config.toml
rope_base = 1020.0
init = "normal"
init_std_down = 0.0
optimizer = "adamw"
schedule = "wsd"
doc_mask = true
Each number is 200 + 20 x the weight over the matrix's rms, rounded and kept within 0 to 999. Layers, rows and columns count from 0.

# up: layer 6 MLP up, 1024x256, rms 0.0968, rows 227-240, columns 0-255
# down: layer 6 MLP down (transposed), 1024x256, rms 0.0922, rows 227-239, columns 0-255
up227,195,207,183,208,187,192,203,175,169,200,199,201,179,168,230,200,233,190,242,197,148,180,190,234,220,226,193,188,179,175,191,225,185,185,206,200,192,226,200,183,165,191,229,191,155,186,212,225,184,198,216,207,208,207,206,212,200,201,222,251,176,187,218,210,209,190,170,208,188,233,212,165,186,205,215,234,208,192,171,173,179,179,190,189,188,235,208,187,191,185,276,190,223,197,173,199,187,213,213,200,234,231,222,164,211,212,188,165,202,210,165,191,196,222,156,209,239,212,212,189,198,188,146,224,213,209,168,209,181,204,220,172,183,205,206,217,198,181,196,176,232,185,235,176,168,222,207,220,211,192,193,178,205,214,167,239,193,194,181,178,231,189,220,210,145,172,204,200,192,219,188,203,175,194,183,206,158,200,221,213,160,212,213,200,201,158,234,192,209,175,190,176,203,209,213,229,198,221,208,190,208,206,255,205,205,203,182,202,193,196,233,190,214,162,230,204,218,169,208,193,180,203,191,204,212,228,219,217,222,181,205,143,200,224,231,166,160,196,190,210,196,218,167,209,189,178,204,202,223,150,241,203,222,193,183,208
down227,152,190,200,197,193,140,193,217,162,203,201,172,174,178,226,195,255,228,192,171,189,240,204,279,191,207,202,188,221,186,217,192,183,220,213,210,230,207,184,203,216,210,190,170,201,199,215,200,170,208,204,199,169,228,182,225,238,219,227,197,161,221,215,203,227,199,206,222,166,172,220,213,209,210,208,195,157,218,227,221,187,202,218,198,193,207,191,204,224,204,199,211,213,182,168,230,214,232,165,186,196,206,201,235,186,223,213,219,203,205,178,190,213,218,214,215,194,188,221,169,217,215,177,180,212,233,195,204,210,190,217,192,254,213,189,204,185,226,188,214,195,188,218,191,188,215,212,185,205,185,231,234,249,193,190,204,218,193,197,176,202,199,174,183,186,177,192,182,213,196,180,174,224,224,205,202,158,206,176,198,221,202,205,176,235,214,211,163,202,168,183,201,187,236,203,215,188,180,196,237,208,192,236,209,188,161,230,213,187,169,207,160,191,205,159,181,235,238,199,179,185,182,218,144,191,185,216,236,211,185,205,169,212,203,192,209,210,214,212,181,197,215,200,208,221,176,182,186,201,233,172,197,204,201,220,189
up228,234,188,231,209,193,226,188,238,218,199,185,190,158,196,199,184,212,225,245,222,206,214,190,195,157,199,202,204,188,189,227,220,196,181,190,219,186,183,179,199,208,193,181,217,196,191,231,202,191,167,189,200,193,178,241,228,195,217,220,205,242,194,228,187,175,197,189,178,201,212,203,196,208,212,180,224,236,190,215,208,202,232,211,190,194,181,221,181,205,170,198,199,172,216,202,195,196,213,195,190,211,206,228,195,177,203,234,213,218,205,183,186,128,156,178,191,203,212,213,209,227,200,180,195,208,170,135,191,167,192,223,185,195,169,204,220,211,228,187,182,181,184,167,228,192,198,209,172,244,246,198,176,219,220,166,190,138,198,218,175,205,210,176,182,210,214,171,218,189,202,212,196,203,209,190,179,217,238,177,192,160,215,195,207,194,191,174,193,219,197,218,192,201,189,218,199,268,175,204,221,216,175,177,222,208,158,193,197,210,185,207,228,145,194,171,181,211,191,217,208,155,253,195,169,208,200,183,180,209,224,206,198,198,256,228,248,210,191,194,195,174,207,226,193,209,181,230,211,222,226,182,201,197,150,211,213
down228,172,181,233,201,174,190,213,173,213,197,183,208,233,210,207,238,196,195,172,197,207,211,233,191,196,175,184,192,176,160,204,158,209,209,194,197,175,195,179,165,206,187,182,182,203,174,191,212,213,212,228,193,209,238,231,171,217,226,199,172,200,200,259,208,201,215,247,193,221,207,226,184,232,210,211,210,165,228,198,222,224,166,251,200,204,216,206,176,209,180,224,235,172,208,199,203,206,213,183,184,209,205,227,213,167,190,198,157,208,227,158,200,148,192,244,226,209,224,217,178,207,210,227,195,200,224,180,188,181,208,190,169,230,218,209,215,173,192,203,173,182,225,203,207,213,170,174,187,219,182,176,164,194,157,207,186,209,157,219,210,211,218,210,186,192,200,193,159,193,211,199,198,210,237,201,236,215,177,146,210,193,139,194,209,192,198,220,213,210,202,210,250,195,165,191,185,213,200,143,226,178,220,194,189,189,216,182,217,225,185,205,183,214,207,179,214,196,182,215,234,218,198,160,215,193,214,225,219,174,193,145,199,188,178,220,221,236,225,228,217,180,234,180,218,208,214,231,205,231,201,199,165,230,231,207,198
up229,216,213,186,180,161,177,234,214,204,207,218,190,205,191,257,202,203,221,196,180,222,202,204,205,212,197,213,224,190,214,184,223,205,215,191,195,196,189,197,168,203,214,208,177,186,197,197,205,217,194,175,204,190,221,210,146,175,183,210,197,175,191,210,213,180,216,181,203,182,212,208,222,222,195,184,186,226,207,213,198,201,207,208,218,194,215,173,158,196,225,219,234,165,205,210,206,173,244,201,165,197,194,204,160,210,193,176,199,211,225,220,191,214,159,214,175,188,202,192,191,165,199,186,181,202,178,228,191,183,181,212,199,219,202,180,226,180,262,215,173,217,165,171,213,201,190,177,176,202,215,220,202,195,248,197,214,173,175,167,203,141,194,217,177,213,187,191,187,197,225,226,161,161,197,208,184,187,180,231,200,166,209,230,231,183,181,182,211,195,203,196,242,178,191,231,200,215,228,208,203,196,190,198,192,236,191,172,168,216,173,188,222,209,196,194,205,200,159,234,213,145,216,184,182,193,178,219,222,216,198,182,196,165,187,224,216,220,186,193,188,246,199,225,195,207,228,207,174,226,211,185,187,169,178,174,190
down229,191,226,208,185,196,201,181,199,235,180,191,202,163,227,240,201,224,212,219,151,203,201,212,201,151,231,157,227,204,189,181,182,172,239,212,249,190,177,199,226,221,196,186,218,212,208,197,181,203,190,238,225,229,200,186,210,181,218,196,161,202,184,192,188,215,214,202,217,193,172,207,171,203,179,190,190,208,229,233,156,169,203,236,206,212,217,164,181,172,224,198,208,192,175,239,213,232,197,180,187,239,209,197,219,175,193,210,188,216,189,186,215,203,203,186,220,194,204,208,223,214,236,197,196,213,192,198,191,224,172,185,211,220,166,194,178,181,194,222,188,245,207,165,238,187,207,180,177,183,212,196,151,200,186,199,216,223,167,209,196,204,201,180,168,199,176,187,240,208,230,188,221,198,186,192,165,215,204,205,223,214,204,219,171,218,176,225,189,183,181,215,185,201,173,180,222,219,209,221,182,245,204,202,209,215,173,229,214,192,206,202,177,202,173,205,234,195,182,224,221,205,209,199,192,199,194,204,201,229,223,191,197,208,211,174,219,202,192,201,154,189,174,175,231,219,198,206,173,207,201,208,216,220,198,205,209
up230,219,200,197,204,171,178,193,177,187,200,194,191,215,177,219,187,196,221,208,234,188,185,194,232,176,193,204,227,170,180,199,209,188,188,124,192,195,212,181,207,199,182,211,186,180,211,195,241,207,195,203,190,199,209,241,202,204,246,187,200,203,187,227,154,172,212,223,232,186,190,202,201,193,239,193,181,210,197,177,199,211,204,203,167,220,219,207,187,209,201,202,216,199,259,184,213,207,174,194,198,214,221,200,196,188,196,203,205,248,175,221,219,194,175,234,175,183,218,214,212,201,213,199,205,212,162,169,240,177,206,204,193,201,209,173,198,184,235,213,188,205,174,182,200,174,146,211,200,233,238,210,198,199,182,200,187,166,188,210,222,212,201,189,180,152,207,247,201,229,213,152,196,187,216,195,197,208,222,202,190,178,211,199,216,229,162,196,220,185,253,217,223,178,166,209,187,240,157,202,182,176,192,189,220,206,175,198,209,186,203,193,174,171,177,219,220,177,183,185,171,218,228,222,157,202,201,205,206,185,159,211,210,225,207,198,215,181,181,182,247,207,179,208,229,225,192,197,192,217,199,214,230,152,192,194,200
down230,147,179,199,221,184,221,186,206,198,179,198,219,184,179,211,196,172,247,203,199,268,167,189,179,207,197,185,219,229,209,190,193,236,195,179,157,178,183,180,186,171,170,204,172,202,192,182,178,208,170,195,195,181,234,209,226,159,185,197,162,235,204,215,172,223,209,251,168,205,208,213,201,221,238,184,195,133,235,155,163,167,168,214,193,206,215,214,222,203,195,205,223,191,208,181,172,205,216,209,189,202,207,209,203,178,230,218,214,208,220,200,202,187,216,206,219,193,194,173,205,177,172,169,221,206,192,199,170,179,205,237,212,205,187,232,191,161,223,209,215,170,147,207,227,204,206,232,199,192,212,193,184,236,180,218,193,216,181,186,200,173,200,178,191,183,190,199,205,179,169,208,209,235,195,241,202,190,211,223,210,208,212,173,197,201,185,219,209,168,199,184,235,212,204,189,179,229,201,169,204,161,167,172,212,193,192,177,207,190,201,198,225,207,214,210,217,189,172,196,220,184,236,220,163,174,196,156,242,188,194,207,204,240,201,167,204,185,174,215,201,178,213,185,166,188,195,191,211,195,260,241,238,189,202,182,194
up231,200,195,215,207,188,202,201,250,194,216,192,192,216,187,212,212,211,215,243,195,197,167,206,191,223,221,215,176,228,208,193,198,180,227,182,204,155,219,188,224,224,205,179,210,205,207,212,237,194,233,215,172,258,195,222,218,225,196,195,173,197,182,218,181,157,226,199,253,202,207,193,199,184,206,228,197,179,188,227,151,210,175,193,172,197,176,197,202,207,207,198,210,216,189,203,187,204,225,220,204,187,212,173,194,190,225,223,210,207,198,233,209,165,187,171,199,220,235,231,211,173,199,208,238,208,195,215,217,190,194,215,199,189,200,220,217,174,219,176,161,212,212,181,213,170,197,184,226,208,237,221,193,181,206,209,185,177,190,192,196,214,181,195,208,170,190,224,224,192,202,188,193,195,188,210,201,179,224,210,195,213,186,204,233,238,190,187,206,220,197,206,194,238,188,241,213,201,186,179,220,219,214,194,199,192,213,199,198,230,181,227,214,160,213,201,170,206,201,213,197,157,213,231,149,177,173,170,174,194,197,234,205,243,213,218,198,201,189,199,214,206,163,219,210,189,216,253,227,206,205,218,220,223,183,183,206
down231,194,201,196,227,189,208,228,208,214,199,218,215,226,186,195,198,162,204,220,185,209,232,241,200,196,258,211,179,182,223,192,230,179,191,190,248,198,210,204,175,236,182,184,193,212,195,217,225,207,204,179,187,223,204,204,210,245,172,194,198,171,209,208,215,237,198,164,185,214,206,183,213,221,195,221,196,201,179,219,198,242,214,186,216,198,234,224,217,202,216,203,209,183,204,201,199,167,210,145,188,198,201,203,193,167,234,192,192,201,172,222,173,188,204,218,228,225,171,168,196,188,201,228,212,238,201,202,227,196,166,202,227,179,201,233,200,154,167,173,206,206,209,213,215,211,161,206,195,195,216,180,199,167,160,186,240,167,227,214,204,213,212,202,215,201,206,176,175,196,193,203,205,210,211,189,214,207,182,174,228,202,191,184,196,191,199,204,201,175,187,199,208,186,205,197,213,174,198,186,190,158,188,186,210,185,218,195,177,195,205,211,224,227,197,222,204,181,191,214,158,179,205,208,236,190,224,203,172,181,271,204,232,224,180,220,214,183,204,206,183,230,202,169,219,167,189,201,221,219,196,220,174,219,207,237,193
up232,190,239,199,208,173,204,190,241,178,217,181,181,227,207,205,199,217,228,163,215,159,220,186,218,165,215,198,197,194,194,219,185,217,219,184,192,194,195,214,209,223,190,213,205,198,198,201,168,194,199,196,181,189,202,182,203,185,186,244,193,185,213,198,188,224,242,191,199,171,192,181,199,204,202,207,209,224,194,192,163,212,203,199,218,205,245,197,201,213,194,192,211,167,260,165,201,201,210,240,179,175,177,224,189,184,186,195,206,161,197,198,195,192,199,198,177,186,210,235,215,193,193,197,203,201,205,165,213,181,223,220,206,204,222,161,206,192,213,250,222,204,200,211,213,180,211,193,208,182,186,192,228,201,227,185,196,207,208,187,204,207,194,188,206,176,169,211,192,206,196,199,192,210,159,154,200,192,209,174,209,173,196,222,180,211,204,179,215,199,210,206,207,179,186,191,221,201,158,200,243,195,188,185,198,226,244,188,200,185,188,185,214,224,162,165,221,206,199,211,195,197,216,178,225,200,176,210,225,173,244,195,228,188,215,221,170,183,199,221,198,203,210,202,176,195,176,200,184,222,209,235,180,161,176,161,184
down232,205,190,205,216,178,232,185,178,211,191,234,217,224,225,192,185,199,223,179,196,194,207,183,199,190,206,220,228,179,184,168,210,186,205,199,206,184,234,202,181,220,203,209,164,218,162,174,176,213,191,180,210,196,176,183,185,232,167,176,187,188,195,230,165,213,191,210,213,220,178,171,247,185,204,203,214,239,215,183,226,206,215,216,185,179,218,203,172,173,218,186,173,203,222,199,189,211,224,205,197,186,215,190,209,195,195,219,224,186,163,214,198,175,190,185,192,207,215,198,200,178,221,239,177,222,198,204,177,204,226,230,212,178,213,206,245,176,221,189,215,202,199,187,217,211,199,220,219,183,201,212,182,213,178,212,188,171,190,203,202,205,165,228,207,221,189,204,199,209,224,168,189,174,191,203,205,214,210,182,225,181,220,180,207,189,229,185,192,201,237,213,226,199,208,211,200,193,205,207,184,213,217,218,203,183,249,209,190,182,186,219,250,197,213,199,218,216,208,183,227,176,206,208,205,189,200,213,198,201,200,189,171,211,209,221,200,179,202,144,200,199,171,216,174,201,191,167,202,170,205,219,171,190,219,190,204
up233,232,225,179,177,160,194,221,212,232,197,199,198,227,181,235,179,209,180,225,230,174,195,205,183,235,199,210,181,173,193,209,214,178,207,224,157,205,173,197,197,191,220,169,208,177,174,215,185,176,192,197,209,198,199,213,200,204,202,211,223,173,245,207,121,187,197,175,210,176,194,191,204,216,187,178,199,173,191,216,217,218,184,201,209,196,185,188,180,194,234,212,186,211,184,194,188,197,192,246,247,182,173,199,159,182,189,233,205,205,218,188,242,183,249,190,205,208,223,197,207,201,193,207,228,185,216,216,205,217,219,205,207,188,204,179,176,231,212,198,176,207,183,179,192,198,188,186,204,209,184,195,180,211,196,231,220,191,204,170,204,171,252,220,167,171,223,228,210,217,192,179,158,225,213,202,152,217,209,209,230,162,165,182,164,224,200,165,181,219,196,159,207,196,176,199,189,252,181,216,251,227,156,211,165,164,185,177,205,203,213,201,160,218,210,206,205,229,137,243,196,205,202,209,189,213,215,180,218,173,240,204,218,236,214,210,205,203,217,239,209,197,189,220,191,204,216,199,195,216,147,154,202,185,178,212,186
down233,225,186,196,214,234,203,214,197,207,204,179,164,179,187,209,222,201,196,228,206,209,207,214,185,242,215,235,185,181,193,199,220,232,178,244,174,203,178,221,223,203,204,212,188,178,186,199,206,220,193,188,233,203,186,185,181,202,198,192,186,188,221,151,229,207,201,231,200,207,200,189,192,228,199,180,206,208,222,184,214,222,195,196,198,219,203,171,186,188,166,202,168,180,190,215,205,165,183,203,197,208,186,207,197,216,210,208,176,208,177,162,224,211,230,219,163,211,196,201,175,226,218,225,215,190,188,208,196,205,191,178,212,190,204,182,197,193,242,228,179,192,197,236,201,180,174,225,218,176,243,180,187,215,201,214,234,174,218,191,197,217,175,208,219,191,240,192,203,202,193,206,162,172,190,208,170,198,196,224,215,200,163,212,178,212,219,226,194,229,219,178,210,206,191,178,191,259,239,162,210,233,202,164,198,149,185,206,214,216,213,200,198,219,221,191,204,188,204,273,185,243,209,195,164,194,160,199,202,116,187,220,165,213,193,201,225,198,208,196,164,178,213,192,192,195,233,214,181,207,212,174,180,221,184,221,211
up234,194,212,188,178,195,182,191,215,167,204,199,217,224,181,157,211,172,236,223,190,195,166,194,178,211,174,178,190,171,180,198,188,184,197,173,194,173,209,245,185,202,207,196,204,167,173,167,201,238,201,217,188,206,180,180,189,209,202,217,242,167,217,206,192,197,209,160,206,152,210,180,194,204,222,194,206,213,166,180,186,180,213,176,204,196,201,191,227,228,187,226,224,224,214,186,194,190,191,195,196,219,196,236,168,170,209,178,180,211,178,227,184,168,177,185,201,216,217,219,182,191,202,179,237,191,180,198,205,212,165,181,181,222,190,200,173,197,174,221,142,193,247,179,169,201,227,229,185,201,161,223,218,190,225,213,209,177,208,167,188,197,193,184,183,165,176,215,216,171,209,197,202,193,198,223,208,206,205,177,178,199,214,208,188,232,226,223,191,214,202,219,221,243,153,180,208,188,174,191,234,173,197,178,187,191,239,179,217,200,222,211,200,207,218,189,207,231,211,220,190,208,191,216,216,216,194,214,194,227,216,202,159,183,221,206,198,211,230,186,202,229,203,191,173,187,211,237,213,195,217,194,206,185,228,173,170
down234,232,208,158,248,203,203,215,212,164,180,182,220,206,242,178,179,205,170,189,254,215,202,209,197,194,200,192,211,198,193,221,222,184,176,192,199,182,270,206,204,189,188,208,198,166,215,174,178,171,179,202,217,178,218,183,215,160,207,186,189,190,220,184,190,182,208,136,200,205,209,215,219,200,170,238,232,211,206,176,186,231,224,215,200,207,220,208,204,187,197,185,225,241,210,185,141,202,167,218,196,229,204,220,216,150,214,183,184,230,182,177,195,204,189,208,160,209,194,212,222,223,184,216,225,198,186,186,210,194,219,188,193,212,186,206,177,190,210,182,175,179,196,205,190,217,205,184,200,202,196,198,181,211,188,191,206,194,214,230,216,187,183,206,221,234,174,190,188,161,209,233,201,181,210,198,207,172,193,206,180,192,191,196,217,168,195,200,202,237,193,197,203,202,218,207,165,242,227,199,217,232,208,199,198,201,196,174,223,175,189,161,168,185,216,187,207,188,244,209,214,249,188,203,204,182,199,210,193,176,190,201,216,213,204,211,172,218,183,203,200,195,205,228,196,212,206,205,210,169,232,204,197,224,211,204,199
up235,189,246,198,198,206,187,182,210,198,207,204,187,237,204,221,228,184,243,234,206,186,225,189,197,260,203,199,186,169,211,218,187,191,220,195,213,180,197,223,232,213,222,225,208,173,208,205,195,230,233,223,125,225,202,198,213,234,226,165,229,190,248,217,197,201,211,167,191,153,185,156,213,180,205,193,190,204,200,215,210,185,186,235,205,162,230,240,196,187,216,222,217,197,217,161,197,223,200,210,181,207,208,236,182,179,183,216,230,204,177,231,207,134,227,185,215,203,202,200,198,177,245,190,158,195,208,162,177,183,170,167,196,204,206,198,177,181,174,171,197,210,222,210,205,240,213,174,220,217,197,192,180,173,196,191,171,198,168,198,193,191,245,216,186,159,193,175,215,178,202,154,171,202,221,203,190,212,182,212,213,172,226,215,163,198,228,169,220,247,211,234,188,184,192,204,197,229,199,204,181,209,211,198,161,190,242,215,222,170,223,193,171,186,184,191,218,205,197,216,212,196,212,168,207,180,211,207,180,185,208,196,210,192,220,220,182,221,201,211,192,231,214,194,196,203,258,196,228,239,209,136,163,219,208,215,179
down235,189,229,213,241,247,195,210,172,184,195,222,207,184,215,205,214,208,189,223,196,204,179,232,175,192,217,179,199,216,211,200,191,194,198,177,199,202,217,261,246,192,196,203,198,248,210,171,228,199,189,207,219,191,206,219,224,215,197,233,215,219,209,229,193,175,214,187,186,201,167,168,237,191,184,189,151,202,217,175,227,208,229,212,148,190,222,186,161,188,183,220,217,200,227,198,184,197,178,184,169,231,192,193,194,195,222,205,232,207,216,208,136,211,188,207,185,171,208,231,203,214,219,221,197,191,221,180,242,183,186,206,187,180,184,213,215,162,174,197,205,232,206,199,213,220,206,185,192,168,178,239,217,220,191,228,168,238,197,228,220,179,210,217,230,239,184,176,238,185,192,195,227,216,211,244,221,189,200,214,216,175,159,204,209,190,171,244,229,229,187,173,195,192,184,214,232,211,208,202,241,210,185,194,230,202,163,206,201,211,184,172,252,221,203,220,186,251,194,175,194,175,183,186,228,166,168,156,186,209,185,183,169,251,195,197,184,183,202,190,220,223,191,172,217,212,163,229,200,200,245,216,215,171,145,250,182
up236,214,202,191,224,178,189,178,171,204,212,193,172,204,196,207,209,188,168,202,205,139,188,205,199,198,194,201,240,225,222,190,179,174,186,184,208,209,213,214,209,184,216,190,206,199,217,157,188,214,201,216,185,224,197,184,197,193,217,232,214,184,221,216,184,230,213,196,195,176,179,208,198,213,173,217,193,196,201,210,223,211,205,220,219,203,200,182,202,226,225,225,203,215,212,199,184,172,200,189,200,184,199,191,210,228,175,216,188,184,191,179,200,192,212,212,177,229,177,177,202,211,216,207,184,215,170,205,181,178,208,209,195,220,170,219,219,234,204,218,166,175,226,173,209,214,210,183,216,198,200,217,189,210,198,200,178,197,192,185,188,209,190,186,197,157,188,171,209,213,214,188,204,219,209,194,193,182,192,204,186,199,188,202,189,205,164,177,221,197,182,196,238,197,189,208,212,204,198,196,210,204,218,193,160,248,221,173,209,171,204,189,201,232,215,209,197,201,162,194,171,170,193,202,203,214,190,204,180,183,187,212,179,198,213,190,208,165,195,189,188,181,211,210,174,178,203,199,181,196,211,203,193,181,197,191,216
down236,255,154,195,205,197,231,228,217,192,207,142,150,205,210,164,186,201,193,166,219,191,187,217,193,186,229,204,203,188,195,225,203,209,200,200,206,254,229,202,196,210,220,242,172,209,181,222,199,211,203,230,187,209,213,188,215,199,191,192,223,222,187,194,204,209,190,223,199,173,172,220,200,211,183,196,179,205,212,215,198,228,197,193,175,201,225,203,219,209,168,239,181,219,214,201,213,190,211,208,188,192,189,208,233,178,216,219,207,212,179,195,178,196,189,180,184,217,212,171,210,201,201,179,228,229,198,181,191,209,190,176,194,191,199,255,197,197,198,230,214,208,209,205,195,177,215,172,218,184,218,208,209,214,212,205,176,201,203,193,189,198,208,167,248,167,187,202,209,201,208,203,178,213,201,222,205,202,210,198,191,196,206,193,209,204,181,189,189,191,196,193,200,204,188,214,233,170,178,214,209,200,195,172,168,203,203,194,206,208,200,204,198,185,205,187,193,198,201,198,196,175,204,205,220,178,223,220,241,200,205,212,203,206,210,164,180,203,211,222,176,193,203,189,183,182,203,189,164,182,216,195,188,215,192,214,187
up237,207,190,188,196,216,190,211,233,197,211,215,207,206,158,164,160,164,199,208,173,187,201,204,204,245,190,184,204,186,246,217,207,185,198,190,198,176,188,183,216,188,186,190,215,212,224,204,180,200,160,223,234,225,201,203,225,202,222,184,214,185,199,232,198,185,179,209,203,198,178,162,189,210,188,211,204,157,155,235,234,164,228,210,204,205,166,211,165,200,216,174,220,211,192,168,223,183,218,200,199,171,188,198,176,242,201,180,174,191,194,194,181,177,219,191,188,176,205,227,206,202,208,186,201,200,221,172,190,219,183,207,198,202,223,192,192,195,189,222,156,211,202,194,169,222,201,168,193,252,206,205,164,218,181,212,205,217,209,164,225,176,228,184,214,178,181,206,188,196,192,209,228,183,169,215,204,187,209,218,238,219,211,238,199,196,190,213,186,230,226,176,199,197,196,195,174,197,172,157,217,237,207,181,197,172,156,204,222,157,213,229,198,199,196,169,183,193,206,172,196,203,197,188,202,226,199,182,172,205,211,230,208,227,212,204,216,202,206,160,225,191,198,215,231,225,203,186,230,207,193,186,208,168,202,215,187
down237,211,227,176,205,203,223,201,210,217,199,197,204,189,228,216,192,198,182,183,201,184,182,205,204,197,223,218,188,185,202,197,176,191,231,189,192,225,175,230,207,240,166,207,175,182,193,248,236,243,210,190,180,176,195,204,234,188,206,198,222,203,177,219,221,203,204,192,225,174,233,209,205,216,166,234,206,176,198,165,220,159,186,227,222,211,250,207,201,193,203,182,196,241,150,190,202,190,248,219,183,218,170,190,171,184,208,201,167,209,218,196,197,209,218,173,174,209,223,212,207,188,189,209,209,171,222,191,207,171,193,214,225,209,208,164,209,199,185,177,237,196,186,212,168,210,188,201,191,183,192,238,230,183,205,188,196,238,228,193,211,197,186,169,187,197,200,215,205,192,230,165,240,206,199,202,213,170,208,199,201,215,180,221,209,167,174,234,179,227,218,203,171,219,240,227,157,190,218,225,197,226,222,183,238,253,220,201,187,168,221,203,229,217,194,194,200,160,154,210,210,216,187,201,186,185,169,216,189,207,194,196,184,208,200,215,161,170,204,191,198,235,212,195,177,222,206,201,193,162,162,151,222,216,191,212,193
up238,195,250,196,199,180,205,205,201,200,197,167,218,198,181,209,196,234,197,207,196,179,198,210,199,189,221,219,186,179,196,184,187,211,210,230,197,148,186,224,186,193,174,234,210,180,173,178,177,189,211,218,209,241,209,209,201,192,210,222,179,194,217,218,204,182,200,184,197,167,179,210,212,190,161,180,199,220,200,161,198,216,193,211,183,181,174,214,189,194,194,216,183,165,194,176,185,179,183,198,225,205,201,233,199,182,205,215,204,188,212,200,178,185,194,221,204,219,248,198,240,179,208,247,217,238,186,195,210,233,215,217,215,218,189,166,197,223,216,215,182,228,194,217,202,199,187,231,181,227,183,186,198,174,189,166,210,220,210,214,210,213,182,209,212,176,189,193,208,211,223,175,208,199,239,150,197,192,209,159,199,193,263,205,209,222,165,196,212,207,202,199,198,158,194,176,180,219,207,205,224,190,213,214,185,176,177,171,205,206,208,176,204,191,208,205,172,204,198,204,218,206,180,205,213,201,210,218,189,184,218,194,199,211,187,192,261,181,159,211,178,236,229,195,196,195,233,214,193,199,167,215,165,205,209,180,215
down238,193,189,219,179,207,210,192,196,234,188,208,250,215,203,206,221,179,193,202,191,182,208,223,191,258,214,206,208,198,204,204,210,180,185,199,226,217,195,221,198,191,203,217,195,186,236,220,196,195,209,167,202,185,199,227,199,204,198,181,226,221,181,195,218,209,202,206,220,182,199,209,203,194,173,158,236,209,192,228,210,216,207,190,202,188,203,245,182,172,211,162,171,166,207,224,185,221,186,186,199,171,177,201,168,202,217,217,203,218,218,226,231,201,191,211,193,185,191,202,202,188,237,228,188,195,208,172,208,229,191,214,188,191,186,211,221,210,179,200,220,173,217,207,207,186,176,219,190,179,208,231,250,227,199,180,176,164,188,190,186,200,204,182,175,272,190,210,220,199,192,223,207,219,229,178,150,177,185,206,189,200,203,176,202,188,217,243,209,199,223,223,224,223,178,189,243,174,217,204,169,191,188,213,191,224,235,182,218,223,257,193,198,198,184,219,235,208,225,186,211,211,200,216,160,201,224,204,223,186,225,213,231,170,184,210,196,211,192,171,197,181,197,199,197,187,224,199,223,211,201,188,191,175,211,192,168
up239,253,220,209,230,205,203,224,200,215,209,209,197,183,170,234,186,198,211,210,221,210,183,170,180,222,206,164,192,193,193,204,208,172,190,235,221,219,205,191,178,181,235,202,203,196,211,195,235,204,174,212,200,216,186,206,196,190,202,234,222,203,184,216,244,182,199,176,204,182,209,217,209,211,200,174,200,154,198,215,191,230,192,190,197,211,191,201,200,200,208,200,237,177,212,188,208,190,207,182,195,187,209,173,171,182,204,206,211,187,224,223,166,188,199,206,222,205,201,232,218,211,214,199,230,180,207,200,195,185,177,226,188,172,205,189,220,197,209,193,180,229,220,201,193,189,174,213,192,179,187,243,245,181,184,209,227,180,206,217,196,220,185,212,231,193,185,200,205,228,205,210,178,180,198,183,189,200,222,155,216,218,168,216,207,210,223,213,215,203,200,213,204,174,217,213,225,207,178,177,195,176,193,220,157,225,209,149,213,163,222,214,198,236,161,184,203,196,201,200,201,214,189,191,223,189,201,235,174,218,212,214,165,232,210,230,196,210,174,168,183,235,183,191,204,198,199,188,185,199,186,196,200,206,171,183,205
down239,198,218,177,222,231,211,189,215,200,172,192,193,163,193,182,215,209,196,172,166,173,198,198,234,181,193,173,226,187,219,183,195,188,214,240,206,201,213,183,221,196,175,219,186,187,197,204,218,155,220,207,191,192,205,212,196,207,192,235,207,213,176,180,209,206,181,204,222,219,239,210,203,212,172,196,232,168,193,187,211,211,177,197,179,218,201,200,191,184,211,195,186,201,222,215,242,189,173,174,203,190,220,160,201,209,191,199,222,160,212,200,223,184,189,235,211,188,218,167,185,197,197,199,216,171,200,202,218,193,223,196,210,160,229,211,231,208,198,213,241,197,187,187,191,197,221,207,201,207,219,206,193,222,197,186,214,175,164,203,212,201,188,195,189,174,182,161,209,212,134,240,200,217,159,195,211,212,180,178,166,189,197,215,213,212,218,210,192,221,214,190,192,189,193,234,180,210,209,175,162,203,167,189,177,201,216,214,173,182,187,203,224,198,205,201,189,209,220,197,200,173,191,207,239,196,170,225,239,204,188,201,180,215,213,222,221,188,164,202,192,222,148,208,227,160,188,221,180,207,169,239,189,189,213,181,217
up240,222,198,192,235,195,181,222,198,230,223,193,151,207,234,195,205,198,191,205,188,182,227,174,195,204,205,186,201,207,189,189,167,172,189,202,207,146,183,192,210,208,198,210,166,186,203,199,236,227,163,158,195,214,215,188,227,199,198,228,173,191,194,218,201,199,229,195,199,206,249,191,223,192,218,211,206,214,173,197,191,199,195,190,212,183,211,190,204,195,228,184,176,206,201,198,192,192,182,178,206,223,232,188,169,205,221,205,224,179,184,219,179,172,197,192,212,190,206,173,185,170,188,181,208,216,185,177,212,218,164,237,204,188,192,173,186,229,179,197,214,196,182,202,199,213,172,160,198,197,206,195,201,211,177,215,181,206,201,207,208,202,214,205,171,209,196,186,218,219,203,219,201,169,155,182,211,202,218,220,215,214,191,217,187,210,171,178,187,198,202,210,210,200,203,206,205,246,213,195,216,214,192,199,187,185,208,171,215,169,229,188,200,188,197,153,210,170,197,196,198,210,218,165,148,227,191,227,206,190,218,230,157,179,196,219,176,201,228,221,180,204,203,218,204,197,161,183,201,194,206,206,209,186,202,190,204